{"hidden_size": 192, "num_attention_heads": 3, "norm": "rmsnorm", "norm_place": "pre", "rope_theta": 10000.0, "attn_scale": 0.125, "init_std_qkv": 0.0371, "init_std_o": 0.0, "beta2": 0.95, "doc_mask": true, "train_tokens": 715800000}
Each number is 500 + 50 x the weight over its row's rms, rounded and kept within 0 to 999. Layers, rows and columns count from 0. Numbers have three digits each. The size before them is the row's rms in percent of the matrix's.

# layer 2 attention query, 192x192, rms 0.161, rows 0-191, columns 0-47
095:454505454450463520490497533501507630515510560521456520466423496420556479539554343448533553511538522514456570466593619438497575615474501499547499
069:485547583516562506498475497498485542504540441507444480499441570429446505494532388416573519531441512485526537532535560470440490489474566537498545
094:421485507425469489464591449515521459434514480415430569460538502480506448523494480528505521459494510538489546416438520385468554559435546556580483
076:604455571461503544521501534545614509475549422466596496512523502589568547448411522550484438511472457482484472515412524499468370499522539533401506
104:510490493649449405452533497478432545544475509472411443493484560466471580501463523468526558495499504471486425631508455563499405581504416465549458
094:476507481521509583551418545579434541444485400444472476487575568564410525613550554588507486529588546500427511484505514513550429552492418447479434
104:526559513467503534533430586494491391509573490505556540527476524494535375513465430531388473469466489563491448581475554492481543495546579525522582
098:492570577500499510471426461564554445559495433551468547522407461490468451485483477490482486495550456517441522455548517631485463511467504490440512
108:471503488534553494621512569568440495459440504528385457505476534494528498548591491492532597430518538481499551555512549459476543486554415536508418
105:503481523604458468512406479501501490509550477445534426476493490488583522582518445551553467459537470455439550475434526508528516488494558475546483
105:533533517480472491504478503592439476471431513514454494421468455499463432510441513565511486407543497429452536425451582487558611593482592521469550
103:421467550544439520519570562427554606543543470528566519531446550482544481379484493475539369525531554365583446398533600487538432551656469519439435
102:566423534575530522530540446500407486488475543549542591571484462480541523543492393537575563573581492414508486465474373428495360456475492439541397
096:552396518500436416497355570556579517424551481482452473515524572574438467563555494513586473493446376482476492436500493484444471538468458472483530
099:543422522436570492478479513492465505458561552598423469508554533487489467544459431559550512574474596546479443544455448479450578498513506477550509
106:470540499568542551510591512529582495460519440422505525483546496526616481518460483440503485496531516463503480485525538499548531545562492544402483
099:543501397513496529494559431529531442497435492534581509511504492489505489570461514490463462407558484480589498462487349539581527502508412552531485
104:529385486566426539495505559546576436520499463600511420524521442530600443582511505448502489422546534437522389498520465480452481528504496520583507
102:516521538568550484569446508459450585560439490517449588506350513477500525592423476486593491516531465490474521474519488482581639380438509522517462
110:470540560434474497442452490524491553521429493519396470504485519420531529501411534591528513501529539507514512495485578468510554480656468522456453
105:550476511540457490485534492478562521406402541522532472498486504503502513467602459450433463450520478557515421441511522513499543478448498508518478
110:590578565532471449491458513549461441480499524473418418592584485540508443484422581520540522514516519521540489578567436431516436491548442512411480
102:589488459454649521525448522511588517485490577450514542479461468491430428412488547615533501505484575529497501541472349467525524442507506553425441
111:522520486487501467512422457478595507553457468493446479582479451542511439459503453521519457499440518600536526411494544437433487480532488446634482
102:498446470515406513510564490559506505494450451483607490447499600479527559527468527523554521499458524515521520427577504380528458441523566442443558
100:405436471518489476410556536473523440513384442532594396449445586515432445485494516471525449447510540472477511441510578532539529515535478585499566
114:486553493518487419541534538473481456453512578545486515515416475452564499644459466502500482507538493465547436594485596624455542580573553511466593
107:450477450426520451503422490509512556549452521493537545507491528509462489502607407464551394501453522491528597498567538515487548451525467461493560
103:573476503410377526518510549470569550533478462480479474491452375560471519505439455549455480424526525521515432563556433457632467520482559490442476
101:343553443554487470497555487595395502487484510477484617546511506535498498535533548552508473507557532546529549509544550499514455492592564517472602
110:569490473507466613507549482437446470529497549476497474492513461479432512476520591524557521451478498519414467462622486498520484570415410454464533
108:544469466500438475526585573461508577575510493491568566520378545379438467415475474454402430365528467425551536528450409494496541541462484497475451
071:514534456518517492475570533478424471500606452558525472516584551437427542475506431463460501439514537401444563517599523540576543568525506620445547
086:460502501368451483464572488440502561476470517493424583440536543382508507578540429523470519463494496477477517498523602493509522593496391576506504
093:451459382452458541449465487544504537481523624486404523462555479526501421484528499544427556457614534525399565541549549437548564512464533619610525
079:534554560562507459406427450502507514479531501450516523497458496511472414466495512439439555587498546538454505457493539562498542491525562529588552
103:418546507486518452509469396537452515493453464529541555517426457502534516577546500506469566525438499544514524544522444501530475483461444491498435
093:534576554528571553434523466534577533495488528407534504518478474494511458464541470449609476496412496540552452470483589530543390518452443409511457
106:390570513491405525429468490484564472503518451494471626546500460531505484546532528455508502481505528582488514493546569579411527610454473399547526
098:455494520491497638447549460492492646403494567460426518482465482491531505506483515403505516546489525504454441470443496386565564546540471578446495
101:535508445502566463536613547438463455488484518528519483473463425392422510647477497522498437465520488546552561470483465594538540505489629442508551
102:601560511533485596541454478499428481403535449515463502415538445548443499509490531468471449535480505517445489517538538614479579406544473484447496
107:548484461515553570485569500509595496402552504482504490505481565550359370536462437415492501507471519536402432457544398467494461556436512466435559
106:501454558532606337427494457450497434471502530455415510489466518484501498463573587526460524527511572515370523553513439509518419488490514486532454
103:485540379418434572493447511462570510537519480427509529406477435416508395614516495553510460550560531485498489406507549590542505506500530505498494
101:535521483462490494471497544465393588433475527524580596487484414482527576561502476463523543521522492499494510420547532572467530485547480505455505
098:531446532590482536491548507476525508485474591392516570479481495477551478504440558550436553582407496477590532410408553512436455499562535544541419
099:471601475523406532528545513465466503479483577474571534511517569585508566352552449512511469517487479468464556492415545572453475498581489501435430
110:531467435483543502483524481592522476573534463516497388502447470446553529631565560527495487516467471488541489558506532432534565518503601472512499
111:521439513575512529571518473592521467403490491572566483456467509510464500586423418523532450530467537499432486475523485562496493489520574506583500
100:538446491413530496453580391479475406497489460505483474524514554540466484407614505501540490558446525551610386526459436468471484497560493490512416
104:516520480515539561531447532559492505508511407597471494425378508402445480522522508581483450527540497471538499496506544487484645576530565492471596
116:455496485377546469524447527477458460431459523502438530508579564505510491571492478510467486505493433531493455550514410505456426530374551578561409
113:434464498473465512419524446466442499579498486496449460441501536507577417416493459519482607465447568460513554476460483538474481549444392485560474
108:629500516649548456461511491528495463541576571585443443476478439515537458373441393529460446521477469412522508587479500486493539496464538576506454
100:485511537553550504529491494465570517452481497429456499480454406510534496566545559491489513494480434541454509584445518503546500460504529508565533
096:570451550556498494544540470456481518563460506498507520512433522491505446526481477510577480555513545506412575519555454435466546477471466626517478
111:474437462562533505559554506500571500534530514427548449453622516550537553547495447471461529392456462434475531480505463450532482457445499553471464
098:549472486457506508532475522497412557426432556415516488485475600504555563497440560494579446536476522547429499485521490492450453499488548545529526
105:501431385471490523536430483449509459462570499491409556444428576500461501442485385463501572466460485410565458383496524415503560600589436464515597
104:485553540518452480457502462471480465461555472406571527521542515502513411509460539463566482432489505460588432419455447622496466505487539452492432
114:540537567513512446551461627430435495622463562453529523446393583545440466527408504507489487576533561481543513493542456511534459525448560397476489
106:610501524429581507509500574515558500446448455492468484549514523471447443554513416464420604436501498474345442513499518532478486451478371542482524
108:476534515537566405488525492564501504454401438518506524447450563537565492473474467381443517434476513458427483497524557511544515545442625498580499
117:487414477493448473488511479493504530524530517566492537486573558481485535542511485500451572510564545488564461546582467496449403538551553497529564
073:475424485573499383475426505548471439512527474521515481516561582540415526572589483513505529541499455445554545511387467565456488524480576494655573
089:467505476564576515499537483499429452588543458471349489426366570531426541501523441407511502504437513490558502508534446542485514409461513522517502
081:505524481503561463495518576391540530497457446560514523528467520517575470441489469504549477511487501565583426524563528590566441470535482426530492
100:551498570394666405575459519458549405501563480579667582545484561557461494480465436471413453433454466502522510489413389492565540446521522476497545
088:571520488484587486434651515441551524433510620537567553475490396496538455395426538457472560574442492507468502478442565488530556481421423578532553
105:516492619607512384492607460504491534525459472450498588520550517558539522419495540528581560556523463543473461499526483496457402500473449484485495
088:493428452425478566488545559547526531475508526519518544508510480397542522462494600574545489542511536467547533434383534459394476483500528520457553
098:547511479493495447409425492445533515556475606500540480577504415495501487474472535473384481506512477517462463447489510437584528455469477604557512
105:526513456421540530503557567459386487508472499512446567518454562488437483455522491433559508526431501541487510561577536502495449502516479565462496
107:438425492538484574501461560558436554512509478476588557442510474500470507510541476554486601553454447456440474427494454505492585565504405533540567
106:551450554571567521518414478468484548500480501514534489462483514494487604534398409495435515491431539474502510450482521487480523504583421480544446
095:579528420503500535567417523580475518581486416486467406511486572492452477534503463582490526500554484432503506490527459498563535453510541610415535
103:500460599517467510499522419378508463526548573484506540466514515482540414466488442434466499519519579467485498549533521537492489431471502538534494
097:591515453600487496523494469516528502476468581441520456462477475433502494479559534505441581513494517515529528467524560425523466443509587554409546
106:476636499479484461532548463522456495456442590491493515502547508471480573496522518515555570541497535515511470477540550556522547372511532561462548
110:573570546454559498595530512431513505456556526485581518475523540446517553431485448490550469553568483516356521468512542452496494448471529447437536
092:454544546538493592608524597407458490515533603425470532550474442522554524447526557497448472561536480454524420481450447590525527361448486529454512
085:461481579451574489531478526543537458556504542528453525498473516487502604435438417524473474489585457531502536561518551494417523507487458372518365
111:489593469460474523429439577513494404599436485484536460441444455515600429518543418440450447466464405436586469453555551563545448497477543526473590
106:501366488420554594475502424533553533525516500475522548482506483492537557446545417559521572524467521487461448436459521575556502459553502590505574
105:526440508549433482478494461539582543458516554562423460462429540557490459447472503433473483498460552462542502486472529554585544428544467491493549
110:491517512620507519530528435417573497461488505466496479473528563541505491564496466417510528426465454494539542414492568525544474440510582483541529
102:492539522527553563546637504473490485441511492578450581488456512411569516562515441553520467474482496546575559478451454461459581438511532509539455
100:505502513382433435464490376450504445503448541438483558490523530466509397346480507480470425488493430572479468460484460572486597585482459438466526
109:483465556510404562471444435518520558487491509462471570462464477475509505473511516503528545407578414380455552472475440542494485488492545438476466
103:580486418510473556426600459527490527532553452473532489488570515478408562501549557518559565595491478589517449488408405553537466534426458497453497
107:495459515505507560473550486527463549458487479597453552435535476488517459520409615519476608520491585559483460522509442530501598526544492577599466
097:495466591523437500497534510435422498399535482529501558499518538469534444454570553512564559510505517391643556570439484501514510465458440498552550
108:509511444487560548477553492510455481436468491460521475492488506510537476564609430474549588534443497530540472532392394521545565550420568460472498
108:401528477497547435472450533489431474551517490546606453550497487532520572553548601550576490504521484498525548626548499492419521545500579585520511
105:475465513483456514578457593515415504470521510472511518466520536512546527506446412508557503500508509535447475493486526482369499440478486414528463
067:527501416452529451472557563557485546519508612523497441488539476496467538503524430419570481515488468509474617569426565515594466486479450453599504
090:484441459466508488442515441578526476507552563532471478442530477452439417531560472455413582507566485469523545554486504557533448481523462526499560
088:442550541463387621476500511464463522413495597514464445440526426494494488602558481513557509478505495517549454526521536469578502571544534463441507
080:427556548521524497563419551470508462466495340421513480499504528581437588472502436494585467518478467589514554440412488452497527475413472475510476
111:501587499600539481485508475569389421576470490511491532428537431451449527449478470488434441379510492477501498491486438512482521486532543575518497
094:569406460461580507566441547444470451453455445451498469488509544500517522344404536568395519475498536530535457552498573540503469520567411614466503
116:561498538585484561531517559658531498457448492419403454442469541442423548467437477552565492539487510451465456518445435391546586560498358559544492
086:396456425492419502541520468477468561487510482499314471497528462540449437542500516509573413500503557459505485492503475515451559537490457466524471
096:518508560516502471427481487481494558540527457574544552474483559502557463491603536469492535487482488413517500479575566508517516419536422557559534
106:564502584467593505480582518489579490600508563465589505521546556448511503443415440568509516470480519504563483419490529357506505553486509523547515
104:397480431531532535561542533411565551436500505535476522487487488482533509476471469535473497510423530463561555512499506516607530452639519515514553
117:450387509532460561485461441427490557516470459452454512506488362484549461369506482520487528476480487460514488505539563446465557466449401466503560
099:569579510393499408430474512639483441483482510462480450488668539472539575570399401502429494479509536462553566543493437541539500483511492590492455
098:491499570571518436514522485558493462585484575553565526546537575480482488542484533443461447552591468517439445483603584492521499543441524375613562
101:514569501462537536503560466471554465499496508444508524546532465529475467464485351433440552570530478455454537565533473564449510468491519515548508
103:580510538478496584513630465448567457472408490509527558485479521551582486535411521405491468516568576421504462506454557360493535500498517502524534
104:544537484563526473465460556619483413472444520567496496527423558455467583426436449480417535485501503536501596439495547498482495500475522474512485
096:505512540520483400493456530436512449522542494528479501569533549432564539469547409435542477497564519414579479595641492524574486449557375496633440
107:445502516553427488477515558496469499536490499495504526466471524532468504478518504525547500425478617530483614384501501448463511505518481538414381
106:570531519594453441495449502552526534487512566459440453524575537499533541543491572437486448551428504460481519573564583486504402459504456444543515
106:445575522523454417546545488590510514506481521483541541467470477497464506642474544533521516413522524526567512431517491490449525459627552591501506
105:418476530460554525515406528558437507579528541517489497461526487475458518458568484501569533536569454535476484568491517429452495524493559482439507
106:479500463467495440512550536459490486478544517536485582502514514427552471466528424436445522438425453585501469445442479496557500527418453411514562
100:532537490492485559522424416518438445476485462471520443485419564538507463565547478501593491481526441446509458498487604484486552486477538489458492
108:454454501495490528505501532525520413474478516570461430465525442521520515505499520589433507496523460439460469475438501552524479487500434432537537
107:488586503507498497395514558487376461466505484574458446536483506403518462551547526494410519411387543532431512539432587544524481444509579490519496
106:587532504469536545538609537609549506505516451412443452518558417480325469473543462449474459408485479535507569482482566487507553475520470524479501
112:596495477475501593493439548575589477565513521456509482521524521486449517365505492567506504612519537540464490464507546586496560450639560470519427
106:341528464497550476558551552421513465558468475484468541476472459547460423472502495556479547534405519415463514479509615454480503463564404510593610
107:574522465427518515465421436522424457526379481542562460501440499479469522498419428481513483497450526575528498515490458481516451468555510567448569
103:481497523487485534536530526486595427444517452503562481518602513478492419484550554557534530493524480530518609387498552505455578469497542447515423
103:410372537518468501513457492469474572460563525558547462507531453447463575486603509533483466479523576524520503426539492510524458408527413445469459
106:516450492470520389468505423508575585459537425469532526569397531460582418519473442463347540480574498519559541514498592527472515580500470484547428
065:482509538549481417512415511549617434552568490499448497525447495495513453534528512439509508479384430553415501529510487488499508540439474508581484
084:416381499517519496460412520527478603433459497513470562511473479475560486567491540504522526536519484578544502576564507545425488546546476515490451
074:605455592436461526449598516417493524437489502520514530488552471587459487527522597520505459468444546542493431526550540572496434436517578503532478
099:539472480422497447493453442565545514523504503336489484548468511459522582534467547436550531448597471551462563468474524480469387470489596562533593
091:554525516500490483489408485429434460492474497467471528506511530618468473453514507431512470577548517589510498506585467553576550561589516526490541
099:573488453525507577537541443479493544519522521546491491472472431587413538434527529616476442524437463597389545490469565599464544496468517446586545
091:489460475443610450527558550491546451447385403485466502464413508472472413534466518428502493449599521419427452446492586481425507433535542479433568
090:396581529454400539535431464468513459400521518480451443428561454510535523444507485505428517605475512509539652567499458441565546474449589545486458
092:596526450537563536522517491446508431496481455471393424583579512521544555468528495475491417564490517504582473498570527538429544446574616515404564
095:529619470491540476492590607562538464468525514516486425557576465427430445548552455540473472507489517458476542512443543406649438446456475481501479
091:505465536543509525511637564524468542481497598458585536417551484453437517448471551524475514411419496459547428457572440465545574485517600408468541
087:480533510462594509527413564560546505520465534388563436506506502426506518467418497363459415409451488425458531538539526520450472452515610386498550
104:523469462495450489435417420504407458577499531446570502445529566530564579513516498572486500538647543551529516427451518463510569437504518549437512
101:463483488548483522522525451469431485440460500495572451569537433435463554442566565536489539503464470484577495538534569522450543462500488601480513
100:511439493463525482541549496620421447583474488578515454507408489477661495553466509475389494547551500517575538511508529499416565477464534494530531
091:494514478548522548489608494475529414506474465506467541437432553503522541499479578508468520571570491552529393502457490538441487520535480635586437
099:504509536458574545494576522396481468541404506457486492467424614568424571432529504525574396509537550498460430511437580507542492506502608458448489
091:565475575544468545449510497562526514532572557511495502532487509523498479501398511403467507466579464504430547470484631470395521560541524555506507
102:471603536528419559422538520507507434499503462565453529467447540517458560632465508408492559521437479426484622560489530572430425497594467478522537
105:449567567510568516421519568553534463561404449595462416538502427467471496525429473562531410546489443508427578526437535479450466560479452495576533
101:497454499460501589476458478539490547449520511511483525511579543452556527419518482459459464471487531509425414568476466495460512549510503495537462
099:509508504535413529532490468522479458545453488570505537447539458517365444402558576497592540477423566500445516478460448552516435445474447441506422
098:519498493455522564608470401574458524513511445518408446523501569525605517407444440588487508507477512524445524478530516541576518491523478522485467
095:527462508460534465459512536440541599394512525520550512449560423481534512493549389525592586558547504516434458551476519487431529513549606565487560
100:473557493637537394366576482495540514460504530490504527410540520561486405532564527558491502556568568497467493422509507478537476563455502483520443
099:458480514530523426479494474378587534545485449525527570483613484473506428477617548588522545459518464504570500499493472401409566542484562444450530
101:506512383531523471509504579561455399486509557540512406485519515525478525581475495386513534501520446561526495465461511500516540571469461336518475
110:558500521531482492482488449470433521551486495496521463449486551497502435399552475526561502501530505511554498434520456448506594555418517501559469
101:554568491456620553439552523542492474507481499522403453522421442611488454528526495467479511548424462560628568529514532561520571468519537581452584
091:483420551407526459485532497473410506438435512452524489600378465434491439517461490516447437450563523499373516555477582429469467529499445436459540
094:466497455473472432477479513521446556571564531531555553512515535506476444451373518543474542459561464471512524533556505591511530488564527558498451
086:521545483472467438491487548522645430557484507476533442443565533490500454520518433487539469479482492461500490534510486542449517482443432524481463
087:497463535537582389459442553511531590484476495434464543536440469341549444500512448484460513515538433463507511547629534447510481605487451506435376
074:449423475617562451444470501563541581439493534448569476499539464544480347510557515579469526475588532543439481509441497450519509521490464486545475
077:534532514506438515522451374490492488476500465437509512498513480585523472470496573517577540503483481622488552462461573617442565448515483445562485
107:468457447510508485510530515486493529475490507518458606440508466578582440516474527568512578422491569503547547490557467513492483424426434556407407
089:586430447564445542476547437514509384481517503518462454560488406526476528474441553468590521499419477537510529380480505606504462448583461529523441
103:479491569441575438502473550523542486430462449536532401554435449405501414472552570416400511544529459475545492564505581510425516540552439521511475
095:475502508510464507511459604535552479468469558488482522502592524458544461524470507487479513507529510589418560459420537417589463549496453624478445
104:527596491580544540492502601511407453451511519513438562550385496473516597558448511482470515551487479471461455580497470572584406579514442532552453
090:544546503439390550540518464410541430491545472485452478484513486531432549491480548515420478565459586547387563453523597513564540501583506472449490
093:430484467487472541497530533474588469490534418546491392440470521551491439490437555485454496482539540548409545482475560499480463527411527481539542
104:590557473444381558491623493466584529461553506508425505455600465520518518480538434572590450518500525507482485511425509507525559507489568531507520
091:521508505623426455524385482470586441541568582437520504465478518505446449590415595464462405528554515436444495530574490522547467476480429533554557
104:552484440460523418472509482468515437517388549509411568532579481404481492606531496585492507503483491555516473415526481519541454555539463387494490
099:516514532462498505580504493482521526463500615494424506562625548557463581539407490561487465493548488472484535509483434413458377507548526342537515
101:428429485506513590386543532435557609520463468372490530475533522591583575555456558445557549418495520416478598456549559503532482448600491422483466
103:444484513474521424492546556476585454526423551479459467554549546487469555527462474588490524510511442515540552511549527452479487578543504535483531
090:561439530489536447529527489549454545455550532562493486528482543549459444555472450453410464508581491430481437491504538507470554443540584484485472
102:443581466503468505395491418481437428565506557475469517500547518481468468506489560538527555500430517534531527444498446499482555493528436453612553
107:424441559538517512488388515448518534481514516519475519485460573429452504476513449552445493540499527525508484523492424455557440511525548478416408
098:410518544544550498406564525476547518530427497497489530582473507507511510431473582415601587531522465505493489448549510434511451495474471431533536
094:454492472511550504500587457500460450550568521414506505513467514541557593497538480471573498542383516455452435562489516511490501451513426490457491
105:490475487525429597425505486417504431451533446541584439521535544506433530532523602562458388474440517485494554486490521433504522590491588517538525
097:532513495477486475597532597519438464508548427434436502498551395535451424452474488479559443493515474436503457460454436498524447453413538597455374
100:502534565439428484503494502499594443519487485518419515511565483571412502467518490481552451485456409554480505356446564499477526382485523412490552
102:463482459458426575477569499512465534495515541523440495503506537493462545560459546458446434351516539532567524466682564543473466465522501499515507
104:383426484425454501543415518516436517490536476474605579484477476475428468529522567581508482467427537474540529543429572541497602483470544570502504
092:492429467551482489479497567554553536543454499496565498452601532528511391404436498633447539507518471535535478428461513390432473502537543518423605
109:500499525443468504543431517561510386486508541495532499487530531575531502555451517500533610454476443497441413485572438520497408557489535464499520
106:429472504507408522546569515482509467587483506522525572410488464476491503530492588598522530473507500489488525408433467472459445589555521534472427
097:506555400534453533619555446606488475600560543575471488423554465492528553490484468582462493453512511596420552441515505521476484508485585492589542
106:499477550426480472519545546438559506479524514508545500504426488505402521493462488501483506486445512442502464579479524561488568407413480579519520
# layer 2 attention key, 64x192, rms 0.155, rows 0-63, columns 0-47
082:471389580500552534445539544496445475470491567549533508536544415449498515501516447479538515542534493515501610517528551499539463587511525523374386
069:508568477556500554574505471489406460586480460458451460494504505583517545441458550434533474536448495475508424500498494527460529419557558506549481
082:464471478479536473492453476471558560599487417563460480468498632406532532482539482483474540468472527488551524455487449506537515481494509551437534
076:494504562555632526490589480551570448518459559591510605478570482432543536502455592487460548492492482491432445502465512469474588569525425496474448
091:537537483528466547465559480572456463416478570456505464475503474509418438488643509612602490533446519502528456580468458427508615445510490527511500
092:489479501473507443439412507516487497498504470602519452496505495441556428469598422532424447461465525544529498546433361523527427482540546555438435
096:542465448444469533540473470504600405529509449469494520535511440502532541497501467481473514503505476422535494470489523493518467486418515506479520
096:408545484527468497485499509435423424555531517546420501532437545488515520530451460518521557471551463573618551525568499428585524560569420491536530
091:544491481455504509488524477487550519489444495373583407477408492490482500551527487469585437467436519508538462398488499515456404472424486454411484
101:428577454564442491539454554535506428489457523442576478495554579525513488477526447538515507419512520551530671378470501426457481517489444432548483
093:557526485460477346429465475457492504507580475585481456568522582548505472445444492472460489456496467521569556572581454460536457523446442420499526
102:433554451589494524466534509494540469497541480487472566531484487519534528353517509605507448589561493633438502529424549563415552480464458498475579
095:447451496461468441521535468452465441434494493428574525442499484515527557482398566588630500436505487542519520451524569487515515634435495548463590
103:452568476535501453553448516471481594456489510483570388508460525472421477551416517535510554492528604550469524567478543512492488490504552515413547
098:451487496479401450533414427505462587489513446512529541508476494497438518552492477375525490497419525513448462501466475535460533511492442489401504
101:521478503514453516419453451571471541527567498485534506476346495517466516453528456539476584471490420515427470383346458508558463484455593573529513
103:464444463505501579475502478547523601496565486589384479536524418516485562521540403526514452529454505510400391468443531432508464504616517498425552
103:468569494428500420578480416545516537581562532426532589515542507480548460457516454554512432466466574537465537422492518462468559491511563528419409
095:544478503506475448483484551472468446551438464517481480522390483618418446512616483409485530569541550514458536515406509621501484569523444537563518
110:471459468555477551521516495426513479536468406454583433531554548537467572497572698430484450513525534585492509573482442496456546457465414500451490
108:491457493428476455472580518506513529507562486522570503472470478489596460413512562552562424547431475519546564553619459482512550463555517499488454
105:454529489437585414494469448515543530498549446549521591484489489531561433476551495572498489428559500474544393443542404520534523576520389549438449
105:469456502433358494397507491433464507423550427577545544531509470477529545478526421475495548542580475498512572469525551521557512484484534491449536
103:544526564539531569496497500431482513574530453488543546490477569396559447536463471541493513491436431505491532606478430444452502629487549575513566
106:536536473470501501495455563517475416445495391503443450469414412546552493505435510495510475467462510490431508548439436392571424533514523413464404
111:514547496526525539462572557406512463466539508472471578506475415503543537404513448618554392533489465426472389520587549448443503517464487432425526
104:579547507452613538550473606528388501520474542551448358477502451468536553432413441531491496384524454519482447462542415509520528526515496529488457
108:419545555527518537508572538521551429474524543504554519509513498516481599515452504560505459428472452528534459541538525510534394456376486417428551
111:438469410522525594588523409482487451540511458481510553469501476493439506487550489607497405515413493455538445493465514475467432510490508481500487
101:531374513553439490522462477436501482580519467471506518523409546491522539491458522552568471439479493528486583533475539424528505528546449522505454
110:518542458456501472606515446485529475472512522492518614458516538433458553517532509360485458425481552510497511511444465483522482392474442539495499
111:499533503591470469518464467521387472554503442581536527464498546559475396539463510489492527514483587515496485389558458546505500556500492464560529
072:476439466468503522494512472518491528522507484587474536534476489525580535509425491461487550438577456510501536454573494597536482573498536527533506
081:525433520498489414463427574494574474428563430525524440418540489524474516525531509527616468461521547505664572508582469527492462507470592473522557
085:512473539477502503401606513451478388499395417503483512439507485440489509449492460448543532537551464456584614485510480495523493517577580530501448
072:601480453509535612502512397443512538551474487515474518533504607468515513599522539541534552465464489464490427491456393517465478557433467478583534
092:562561516447519589539392517509519490481500404512527506575478574536473477519534557511553517540488487457518479422440485559528438490506600421544530
088:461464534527626497541432568522572589594511572529581580510547478487428495451538542479474542550431448508521402506538415533367538479508503515548442
097:430461454397525440514502504474503565533559533462526510444518484564591531464496489487464510542564472494572454483537523502457443477483471562498511
094:481504448539494475439504433544518422454503448608564513434535497502438478491597457489428519428514517431398547462506519532530515500553478497544551
086:452466467511491547483540506606455470564453381523506536526540499470460529499562379580552615504484528580544458492489483482530526487397585481470457
099:438512476543522506592538332474508508501441428504513509601444541547485479540560526573486535507504470445520555500544572460470429478512561469379539
103:550581491524377481500493467531465419568548549507475523498527527457516501446498410430521476525449479496577449558451624548508578515478507551496522
108:465512488576552502533618590473554514475477497515579461529556529511416603580549452482435476505536504556492477463483530478506554546465478444430541
096:563381481420572463422577557567473548384538474523502523566540478541551517520621473417541460447523387623509516480426554426468449466503546517508471
092:498482486469455561473479434489641613509398453496454399463427554490496542507544486453548547489466408566460512535472512505521512476528493477513494
103:594450498553581584351511435503540549517503554597481471538487582466486559541560523436491505496512467488580441467434497457503478508489418477365523
109:505519535432547551548551453436432571504517485520456467481547633484467488474528377481481485379462496649552478496545527536559425534497571504473481
105:401552511442562454487510460494493532537497555564498545501342455477539441533460509493486525524515457456535368477441485524508428472488454541450481
107:514477383516444465414481521517363484465430543538571426512475430462459588579486467570540453549601435584542508502522455548515474477567574443498559
103:514435535484534468516435557602534478422521470494522533441423517556521488545545437344532571406509430519543541547535502525604502491497534564492580
109:404540452476519539473572542440406527508513495482467551483538509540547479427546550442489434502511553538565561580434529611471511445446546552544560
113:494495525505489464535505419460533504565505518492553456503521502501508535582508635580583494567501486510383528508533553538539500435537424533425598
109:380472542429480527476509558407553534508480472521507395535551424431546435522441570528461485490483532495509501421531427534506466439495566555596505
107:539497528554594528503468503464492475478507520541526478536448477537551533535558542508525516647495563460555439466471454500398509504454415480555484
110:518507476486467506438494466419506532484477558484521521543549518451427541501523442471432464444493544545506443553510526493479411503534517515397447
108:527541491487524500532517592470473653487506530494536521478597646576513555539444450563388579535463520496540420473546549528504662437509594496491544
109:582498438465506488534510466557559506508453515594602505532500531541448499466504504425545510567447546507489474518550456470437492421471478510587431
107:535493508450497488523497570470466450523456490552519466505464537503468516551464594574426481585469466546433576455456505535575407543550588548534513
105:522546547486454493476467510476452436522438544570555574446490519452581623513541571506503498570469528595438459505504418589454444457400467474496466
106:493499509451451445443424435500532528596445504555413513495456500464444553564629469501597515494538554511533509520449522458563504522426478470467404
111:438444535437487503545505530453512463449501399516510523546454565512599495477530554479568506511455415504537497591514548559500489481463498448458474
105:459523584451536476472430529562413447509484513415527434545488481413361487529536447503459413553519507501490502513484666449471502564420549473570517
105:555516477521479463476472572489550455507502496551490494465511417503497541526491567568612563497450485508537538487473521435443511499486550636552455
# layer 2 attention value, 64x192, rms 0.127, rows 0-6, columns 0-47
093:531511508509439538548520448512444510422463404518508522536573415462501413476448445523411563509475504560531471448498582456512480479520502611435513
097:453536543501444451593513529543503500500522473501480500499589451504486388507510468504475540494541501475594415652441581571503489420537530465604415
102:426548494534522469448395370476493417479501485465503503523426460502535497448439455540545531469461486560486523447469478508547568553579493561513452
103:521453522486498475533463470487548494444355500477567436487449525547498451588633457466418413430520460539483470441439598553515420537484488461569514
099:520471538485452537515435488549509429434527525548550494531493423496542493477546413579514519508476488612414536578519437532550653420414469549496520
098:467468447533500481491493559506447543541457498529527522506428391500493495521544561508467503558563545513524511545577441487530495465503548443513444
097:542563613530568500561400587609482557466495536526479481528506511478438476494503544444526518487460465529507488600525437511507571499502477494508468
# layer 2 attention output (transposed), 192x192, rms 0.148, rows 0-6,64-69,128-133, columns 0-47
095:441498524517429459416551436496593380506487597419437528472412426429561537493472581632483492491519384463501405493459528605462456486507509553543518
093:573537485513475609512488507533426490543588465538485456612483467353560545424487505558409501403471571547484455445565500458480426531554499539494518
098:516455560474516558454482605484566454553470605420527532444471519583484496547460515542496633437519534468537423548498513512460477550424497446457592
102:436600400495468518462573573439520537459477456483493523546547557457488567427542446466523528552384531483445538444467414462444503574434559406459473
092:406421547480451536558402551412516440533443511420475425579542518588488469450422492533490415526475498460469459499509505601530505417470448451465509
088:479546604462393445480449481467472488446466560551528546455493515492444517453586567487585479373533557422530503411487511538493449459440466496537430
101:494505536534444470502545505420584563518543419536454464588467443553546445554555568460435425446543502426507529571423562492588519535401488482464486
107:561530450557571586494516508573514459498471546485482545462547438500508457542496580453608506468494543556537409547562436467499493471445494510512508
106:475495510366596464457511433544546546487430469542448502492523518469517509507468516489486545519512429367490432489505480458434495495570486417496542
099:519463480545498457449567509517497552466547509490532509474543499389472525468522483462552470540528549457509446451459415459471513515526428589499478
108:564441627448544540538391538479467518516522482539570525518549500653520464467462429450524499467649516420568507445591533587529503434482503509468509
114:517581463435567411448539481487452554528410487609562590533434526373545514504542475414604546481482435449546470501526528470423466483500575522516560
106:539591475412525457465437473532425489445533468487475472496490462479497505520618486508530410478502534518471489482515541425524500564526482491461537
094:566443502446485470534449499448399545529512484474605560493490569421414565515485457412581519503524478509492563464424495467528569586538532450559484
098:529398428464427445524543614387506412484513538421580472425534505595440569515482551507518409530532481555480598511477457530573566432485484558496515
109:403514473590536622554519439465494486497483392487494506515524551499556455535553452544436470547521454482487599469475520513523515518520551489490428
098:492526423560526530467481445573542457533440517489468565531460499351510487499500612535518494486434524540491507552462538417449521487580478538516518
100:557477474586519472497543561492499579496598539534441350507520554476443556544436525457440479496504553509503460567444526465535529524593477458534464
100:444471477573506435509544442510552510564423438474474518516564531462483464481391466518407529477435461574442529557437442506410514597518441568545501